config = dict(
    num_hidden_layers=15,
    hidden_size=256,
    num_attention_heads=2,
    num_key_value_heads=2,
    head_dim=128,
    intermediate_size=1024,
    vocab_size=2048,
    hidden_act='tanh_gelu',
    norm='layernorm',
    norm_place='pre',
    norm_eps=1e-05,
    positions='rope',
    rope_theta=10000.0,
    rope_fraction=0.5,
    qk_norm=True,
    attn_scale=0.0884,
    bias='all',
    tie_word_embeddings=False,
    parallel_block=True,
    init='uniform',
    init_std_qkv=0.0386,
    init_std_o=0.0479,
    init_std_up=0.0552,
    init_std_down=0.0552,
    optimizer='muon_hyperball',
    learning_rate=0.0179,
    beta1=0.95,
    weight_decay=0.0,
    lr_head=0.00819,
    max_grad_norm=2.0,
    warmup_steps=34,
    schedule='wsd',
    decay_fraction=1.0,
    decay_shape='linear',
    final_lr_fraction=0.1,
    batch_tokens=131072,
    max_seq_len=1024,
    doc_mask=True,
    train_tokens=608100000,
    max_steps=4640,
    dataset='wikipedia_en',
)
Each number is 50 + 12 x the weight over its row's rms, rounded and kept within 0 to 99. Layers, rows and columns count from 0. The size before them is the row's rms in percent of the matrix's.

# up: layer 2 MLP up, 1024x256, rms 0.0552, rows 103-108, columns 0-255
# down: layer 2 MLP down (transposed), 1024x256, rms 0.0552, rows 103-108, columns 0-255
up103 098:29 61 46 69 38 45 53 62 66 31 70 38 56 58 49 50 65 57 64 51 51 35 36 75 44 44 65 37 18 60 66 48 40 52 54 46 37 62 62 45 41 52 50 56 16 58 60 54 31 55 56 61 55 41 43 67 30 58 53 58 49 56 55 45 36 43 44 40 53 39 50 66 55 54 35 48 48 42 57 51 38 46 51 53 47 64 46 41 55 60 41 56 58 65 33 48 38 44 56 48 60 55 60 42 73 55 17 44 43 66 55 22 46 58 50 65 39 48 61 62 55 53 45 47 45 48 52 64 44 42 40 40 40 43 72 57 54 37 64 67 66 52 47 33 61 44 65 56 36 54 68 64 49 61 47 53 53 40 51 76 73 29 52 30 63 65 48 44 62 41 57 47 43 50 63 67 57 70 54 49 43 56 39 32 20 39 45 68 54 46 66 30 39 63 57 42 38 52 58 39 68 44 12 70 46 39 27 55 55 61 45 62 51 56 59 73 62 70 30 66 42 54 47 46 31 55 50 43 46 39 41 38 48 65 32 23 44 47 56 52 41 57 47 51 26 48 37 50 57 36 38 70 50 26 56 57
down103 098:52 40 49 59 60 48 39 60 48 63 39 45 39 39 35 48 48 35 19 51 33 78 53 37 56 55 48 65 69 50 43 46 53 53 32 54 70 50 46 58 77 54 39 52 75 25 50 54 54 49 57 45 38 65 53 30 50 55 41 25 29 26 55 58 55 55 65 49 46 47 67 45 60 52 52 62 45 60 45 27 54 43 53 44 69 13 52 64 53 45 73 45 54 30 67 48 48 51 46 43 64 48 51 61 44 38 56 50 31 40 54 70 52 52 50 63 36 39 43 56 46 49 46 56 61 51 49 51 55 38 57 35 42 48 48 54 39 58 43 55 36 44 65 58 65 46 36 57 58 47 25 66 19 46 48 55 33 70 56 16 53 72 66 56 51 52 60 38 50 33 49 50 56 37 46 54 66 42 36 62 56 37 56 70 65 65 51 20 56 47 48 70 54 36 31 57 79 52 43 58 55 58 46 58 65 45 50 42 51 42 49 51 19 42 48 50 42 29 64 42 68 59 49 73 61 16 56 62 48 60 57 56 69 57 51 72 58 52 29 64 60 50 32 49 51 53 61 38 52 62 49 42 54 57 38 59
up104 097:45 47 36 36 38 34 35 54 59 45 49 46 41 38 49 68 36 50 26 45 38 42 43 51 58 60 37 49 34 32 62 51 41 43 69 58 47 36 61 34 62 26 50 58 50 69 23 59 51 57 46 61 67 65 46 75 45 50 68 26 46 41 24 32 56 64 39 58 44 57 48 43 66 48 47 62 40 70 46 52 44 44 42 64 39 49 68 44 51 46 40 59 38 54 64 40 44 57 51 34 57 65 70 50 53 44 48 73 47 46 40 38 40 63 54 34 66 42 65 57 31 57 49 42 54 45 49 51 66 49 49 64 57 74 31 40 42 53 37 52 43 45 41 29 35 51 47 52 61 28 75 65 44 51 35 35 58 56 43 51 50 52 77 54 62 42 54 60 55 37 31 46 58 35 59 49 45 82 61 70 39 52 19 39 67 51 40 43 50 57 55 60 61 49 67 36 53 61 30 49 59 69 52 41 47 44 49 47 63 46 50 90 68 52 33 50 42 36 56 44 60 67 43 35 57 48 59 33 41 57 47 60 49 36 52 45 40 58 44 78 48 52 38 53 94 56 52 45 39 47 51 48 30 67 49 48
down104 097:41 54 39 59 48 56 40 54 56 39 42 35 69 32 45 45 56 32 39 51 46 58 42 39 40 49 52 44 46 26 46 53 39 44 76 49 56 65 18 56 59 69 67 45 40 43 42 54 49 55 42 49 60 55 43 68 37 51 47 31 47 53 40 08 33 43 50 67 46 36 68 42 46 30 71 57 42 48 78 68 35 46 64 59 41 41 55 44 69 57 73 62 43 46 42 22 49 76 61 41 49 47 48 41 42 52 72 48 53 59 37 51 49 54 46 45 63 47 34 48 57 57 33 38 41 50 48 69 54 39 55 67 37 55 59 40 57 39 52 55 50 42 46 32 52 52 48 65 60 61 48 36 45 41 63 50 65 50 51 78 61 53 56 38 53 57 48 59 45 40 55 28 59 67 45 58 47 40 58 52 52 29 63 43 48 55 58 49 53 48 24 45 51 55 48 43 37 69 75 45 44 48 75 61 47 65 23 28 57 49 30 50 56 28 44 50 59 46 86 30 55 53 41 61 61 50 35 42 66 39 67 48 59 30 72 54 29 80 51 55 48 45 61 61 61 61 51 54 34 61 46 34 59 52 66 48
up105 095:33 48 40 42 55 68 54 57 51 51 63 61 39 40 62 66 45 40 55 67 61 41 18 46 32 52 39 47 34 37 51 53 31 34 60 43 34 61 36 56 54 58 48 62 41 49 58 58 62 32 31 66 62 53 48 44 65 56 65 39 63 60 42 35 30 67 43 40 32 46 49 35 48 74 61 41 63 37 59 46 58 53 48 33 38 53 39 39 69 47 46 53 31 49 53 45 33 55 56 46 36 33 37 41 71 67 41 51 62 52 67 64 43 43 48 54 59 12 50 53 45 51 54 54 53 63 64 45 57 51 31 47 56 42 54 52 30 54 67 71 44 58 36 46 33 57 47 61 36 64 67 55 53 55 55 47 39 33 58 34 50 57 55 75 65 62 30 35 18 45 54 78 42 89 36 62 49 58 42 55 58 68 52 31 52 63 47 60 43 49 52 41 61 49 46 49 49 54 37 60 44 65 45 58 42 78 21 50 44 16 71 32 69 61 51 49 35 45 48 63 49 65 58 57 43 47 58 52 62 63 59 50 40 31 29 42 61 48 64 39 40 52 41 55 68 46 54 64 49 40 46 42 52 49 56 53
down105 097:60 53 46 82 41 34 43 77 48 53 31 53 76 67 42 48 45 54 37 52 47 52 58 62 53 26 64 54 50 57 35 58 52 33 64 51 55 47 58 66 61 48 52 45 56 44 36 57 53 67 48 42 21 49 54 52 51 69 44 63 45 46 68 63 56 47 46 50 72 42 75 58 48 21 49 50 39 53 48 43 58 50 46 45 40 48 60 49 36 42 47 27 53 37 20 51 62 44 63 57 54 44 68 47 40 16 55 35 29 30 43 37 53 55 46 45 39 77 58 47 55 53 45 44 30 26 39 51 29 51 63 51 47 44 38 63 52 36 37 41 46 63 52 47 37 49 59 42 66 42 42 34 59 50 50 53 59 55 23 61 63 30 41 27 35 59 58 76 71 47 50 41 81 50 74 56 36 47 72 31 48 43 60 59 64 56 58 38 51 52 45 70 42 38 52 65 62 57 51 44 49 51 50 36 59 36 67 55 64 75 53 49 25 55 60 54 67 25 52 53 46 43 25 49 55 52 45 40 67 41 49 44 62 62 72 61 38 66 44 54 47 61 52 49 40 59 53 42 64 59 39 58 38 51 36 43
up106 109:59 51 52 40 44 26 20 41 50 57 38 57 31 24 52 54 62 43 56 25 63 41 61 34 52 44 56 48 52 45 35 63 76 68 47 50 54 50 66 58 83 54 44 58 55 51 38 60 70 61 63 34 57 48 50 59 67 49 65 50 65 32 42 37 48 46 61 33 33 79 64 53 50 50 62 46 66 57 58 69 45 57 47 51 38 45 47 48 58 32 58 35 43 41 60 54 65 44 51 61 56 40 50 49 41 71 37 47 58 54 43 44 43 51 38 22 49 36 62 37 42 35 60 40 49 44 34 50 79 68 44 59 65 37 47 63 61 46 29 48 32 47 38 64 57 37 62 60 45 48 67 69 43 50 59 79 36 41 59 44 52 53 38 57 44 59 29 23 49 55 56 61 56 44 46 56 47 60 28 48 40 63 42 61 51 74 50 46 57 35 46 59 38 45 40 54 43 41 48 57 57 34 52 47 60 45 40 28 55 40 50 48 57 42 54 40 60 49 61 54 38 76 34 47 48 45 51 41 71 58 48 53 53 40 49 33 69 87 46 53 49 69 48 35 76 21 47 36 36 60 43 53 43 57 61 78
down106 109:46 39 37 59 58 42 69 52 45 54 40 31 48 50 63 47 47 52 51 41 50 41 48 27 61 65 53 63 36 49 49 55 53 54 50 70 34 49 33 57 64 44 34 56 52 49 54 34 62 28 39 67 47 49 51 36 46 54 64 52 37 28 64 54 51 58 60 57 48 60 27 43 48 43 63 54 65 39 51 36 48 63 31 63 64 42 39 33 72 55 38 32 45 58 53 52 43 57 48 43 54 50 62 48 60 36 50 58 63 70 69 61 45 65 50 41 50 65 40 58 55 67 46 55 24 51 50 80 51 37 39 63 51 48 62 43 63 44 32 34 44 59 51 44 58 49 46 48 55 61 40 65 84 42 39 67 63 54 64 47 58 36 43 57 58 35 28 28 43 72 40 38 39 45 33 47 64 56 58 59 58 60 70 40 50 45 69 38 58 55 45 62 51 32 34 40 48 53 35 40 60 77 35 37 21 36 66 46 54 46 43 21 68 48 59 50 51 57 65 42 44 62 40 65 66 55 68 21 63 71 52 56 44 63 49 53 67 57 63 42 39 42 66 38 59 64 51 38 52 24 32 64 33 18 42 40
up107 119:37 61 39 53 59 48 56 51 50 50 53 57 59 42 49 70 56 51 58 30 53 34 35 76 61 48 44 35 59 77 61 42 38 27 56 66 35 43 37 49 29 50 56 17 55 67 67 59 37 51 58 49 57 34 32 62 46 50 42 47 48 52 37 22 52 51 54 33 38 51 28 52 35 45 49 59 50 56 43 80 54 67 40 68 63 36 55 57 57 38 46 41 52 51 47 45 43 80 42 50 54 57 61 27 52 43 55 47 61 30 35 45 45 30 49 72 54 51 56 68 54 45 62 51 68 40 41 60 50 60 37 53 38 56 33 53 41 88 48 46 36 45 90 50 37 57 44 42 50 35 47 67 42 56 33 52 56 66 63 40 53 45 57 49 26 38 61 60 49 56 68 48 37 55 39 36 60 63 51 38 28 60 49 53 25 64 43 48 59 56 29 43 55 62 57 58 46 56 77 50 22 58 46 81 49 66 47 49 30 51 50 53 44 52 35 36 71 48 68 45 65 52 55 46 50 45 53 31 27 45 55 55 53 45 51 58 55 43 51 50 38 27 56 64 45 41 63 43 61 54 48 67 48 50 67 52
down107 114:87 59 39 65 46 47 41 42 33 54 43 54 40 45 57 48 52 47 66 57 41 21 52 60 57 35 41 52 59 45 47 49 49 51 44 55 25 51 55 32 45 49 48 58 30 49 42 50 43 35 47 49 44 50 56 32 51 66 49 42 59 55 60 31 47 66 38 38 59 60 55 69 42 37 39 56 59 38 39 53 47 59 63 52 46 48 62 50 62 46 42 48 39 63 31 47 53 49 32 61 54 67 53 53 45 66 78 47 49 54 47 39 43 49 27 73 43 57 47 76 55 50 61 22 58 50 55 49 58 52 66 67 48 38 72 58 33 48 30 22 34 60 45 72 51 57 51 54 49 53 39 76 50 61 52 55 39 40 30 32 71 42 53 54 29 47 37 42 50 61 64 68 46 44 36 34 51 40 39 64 60 68 57 62 26 59 35 48 61 34 38 44 50 36 56 63 59 57 45 58 58 54 51 68 43 33 50 58 54 61 42 78 57 39 31 38 63 59 43 49 36 81 33 63 91 48 56 47 32 48 60 62 51 44 58 73 35 41 60 65 45 55 81 40 38 48 43 65 53 31 42 51 53 38 51 36
up108 104:49 47 33 78 49 48 55 45 60 32 70 50 45 59 56 49 33 62 49 54 40 36 48 43 69 28 43 46 50 61 58 77 32 37 47 39 49 56 14 70 35 44 55 38 60 55 62 52 32 22 35 82 57 74 47 62 38 52 46 48 29 63 42 37 46 43 55 47 53 54 46 31 33 41 64 41 64 43 55 29 47 72 44 46 60 46 67 72 50 52 53 78 45 61 41 39 19 43 35 51 54 23 44 61 65 62 44 48 60 55 42 49 49 65 47 58 73 49 40 60 58 61 57 38 43 57 38 64 31 55 66 42 55 50 51 56 45 48 41 55 43 40 59 47 38 42 57 48 60 72 52 68 39 52 50 40 48 37 51 45 71 48 47 66 56 37 41 53 42 53 44 22 66 52 56 33 48 58 46 50 54 45 62 37 43 57 56 61 65 49 64 16 55 40 45 47 62 34 39 53 64 58 65 37 67 52 40 63 73 60 51 41 50 44 43 41 54 50 64 45 55 37 33 48 75 63 38 39 45 58 43 31 51 78 44 63 42 52 62 50 49 41 55 43 65 56 47 64 45 65 72 57 70 62 42 39
down108 104:39 54 54 36 72 60 57 53 53 73 27 54 45 25 50 42 25 35 59 36 53 53 63 41 44 38 57 48 54 35 29 37 57 73 65 52 62 51 54 67 31 59 57 65 61 31 41 72 53 71 69 44 46 27 38 63 66 59 60 43 54 40 46 58 66 50 44 59 53 61 45 66 59 49 47 60 70 37 56 35 62 41 29 44 27 74 51 42 44 52 42 49 56 53 30 63 55 56 54 42 49 47 47 53 51 55 56 68 34 53 60 51 46 32 63 59 62 51 63 35 48 65 47 50 58 31 58 56 44 48 49 73 63 42 50 45 51 39 51 51 52 47 33 80 54 27 57 56 40 22 44 69 58 48 29 69 30 51 26 60 45 10 46 43 38 60 54 30 48 54 78 44 57 49 65 50 51 63 57 43 40 42 65 45 52 43 49 45 33 51 38 46 44 55 48 44 47 66 61 27 51 47 29 48 40 64 70 53 53 48 41 49 37 45 39 23 46 40 42 44 47 37 75 42 51 61 60 56 75 42 46 73 64 37 67 61 56 51 58 63 47 54 52 47 51 49 47 49 33 40 56 36 29 63 51 62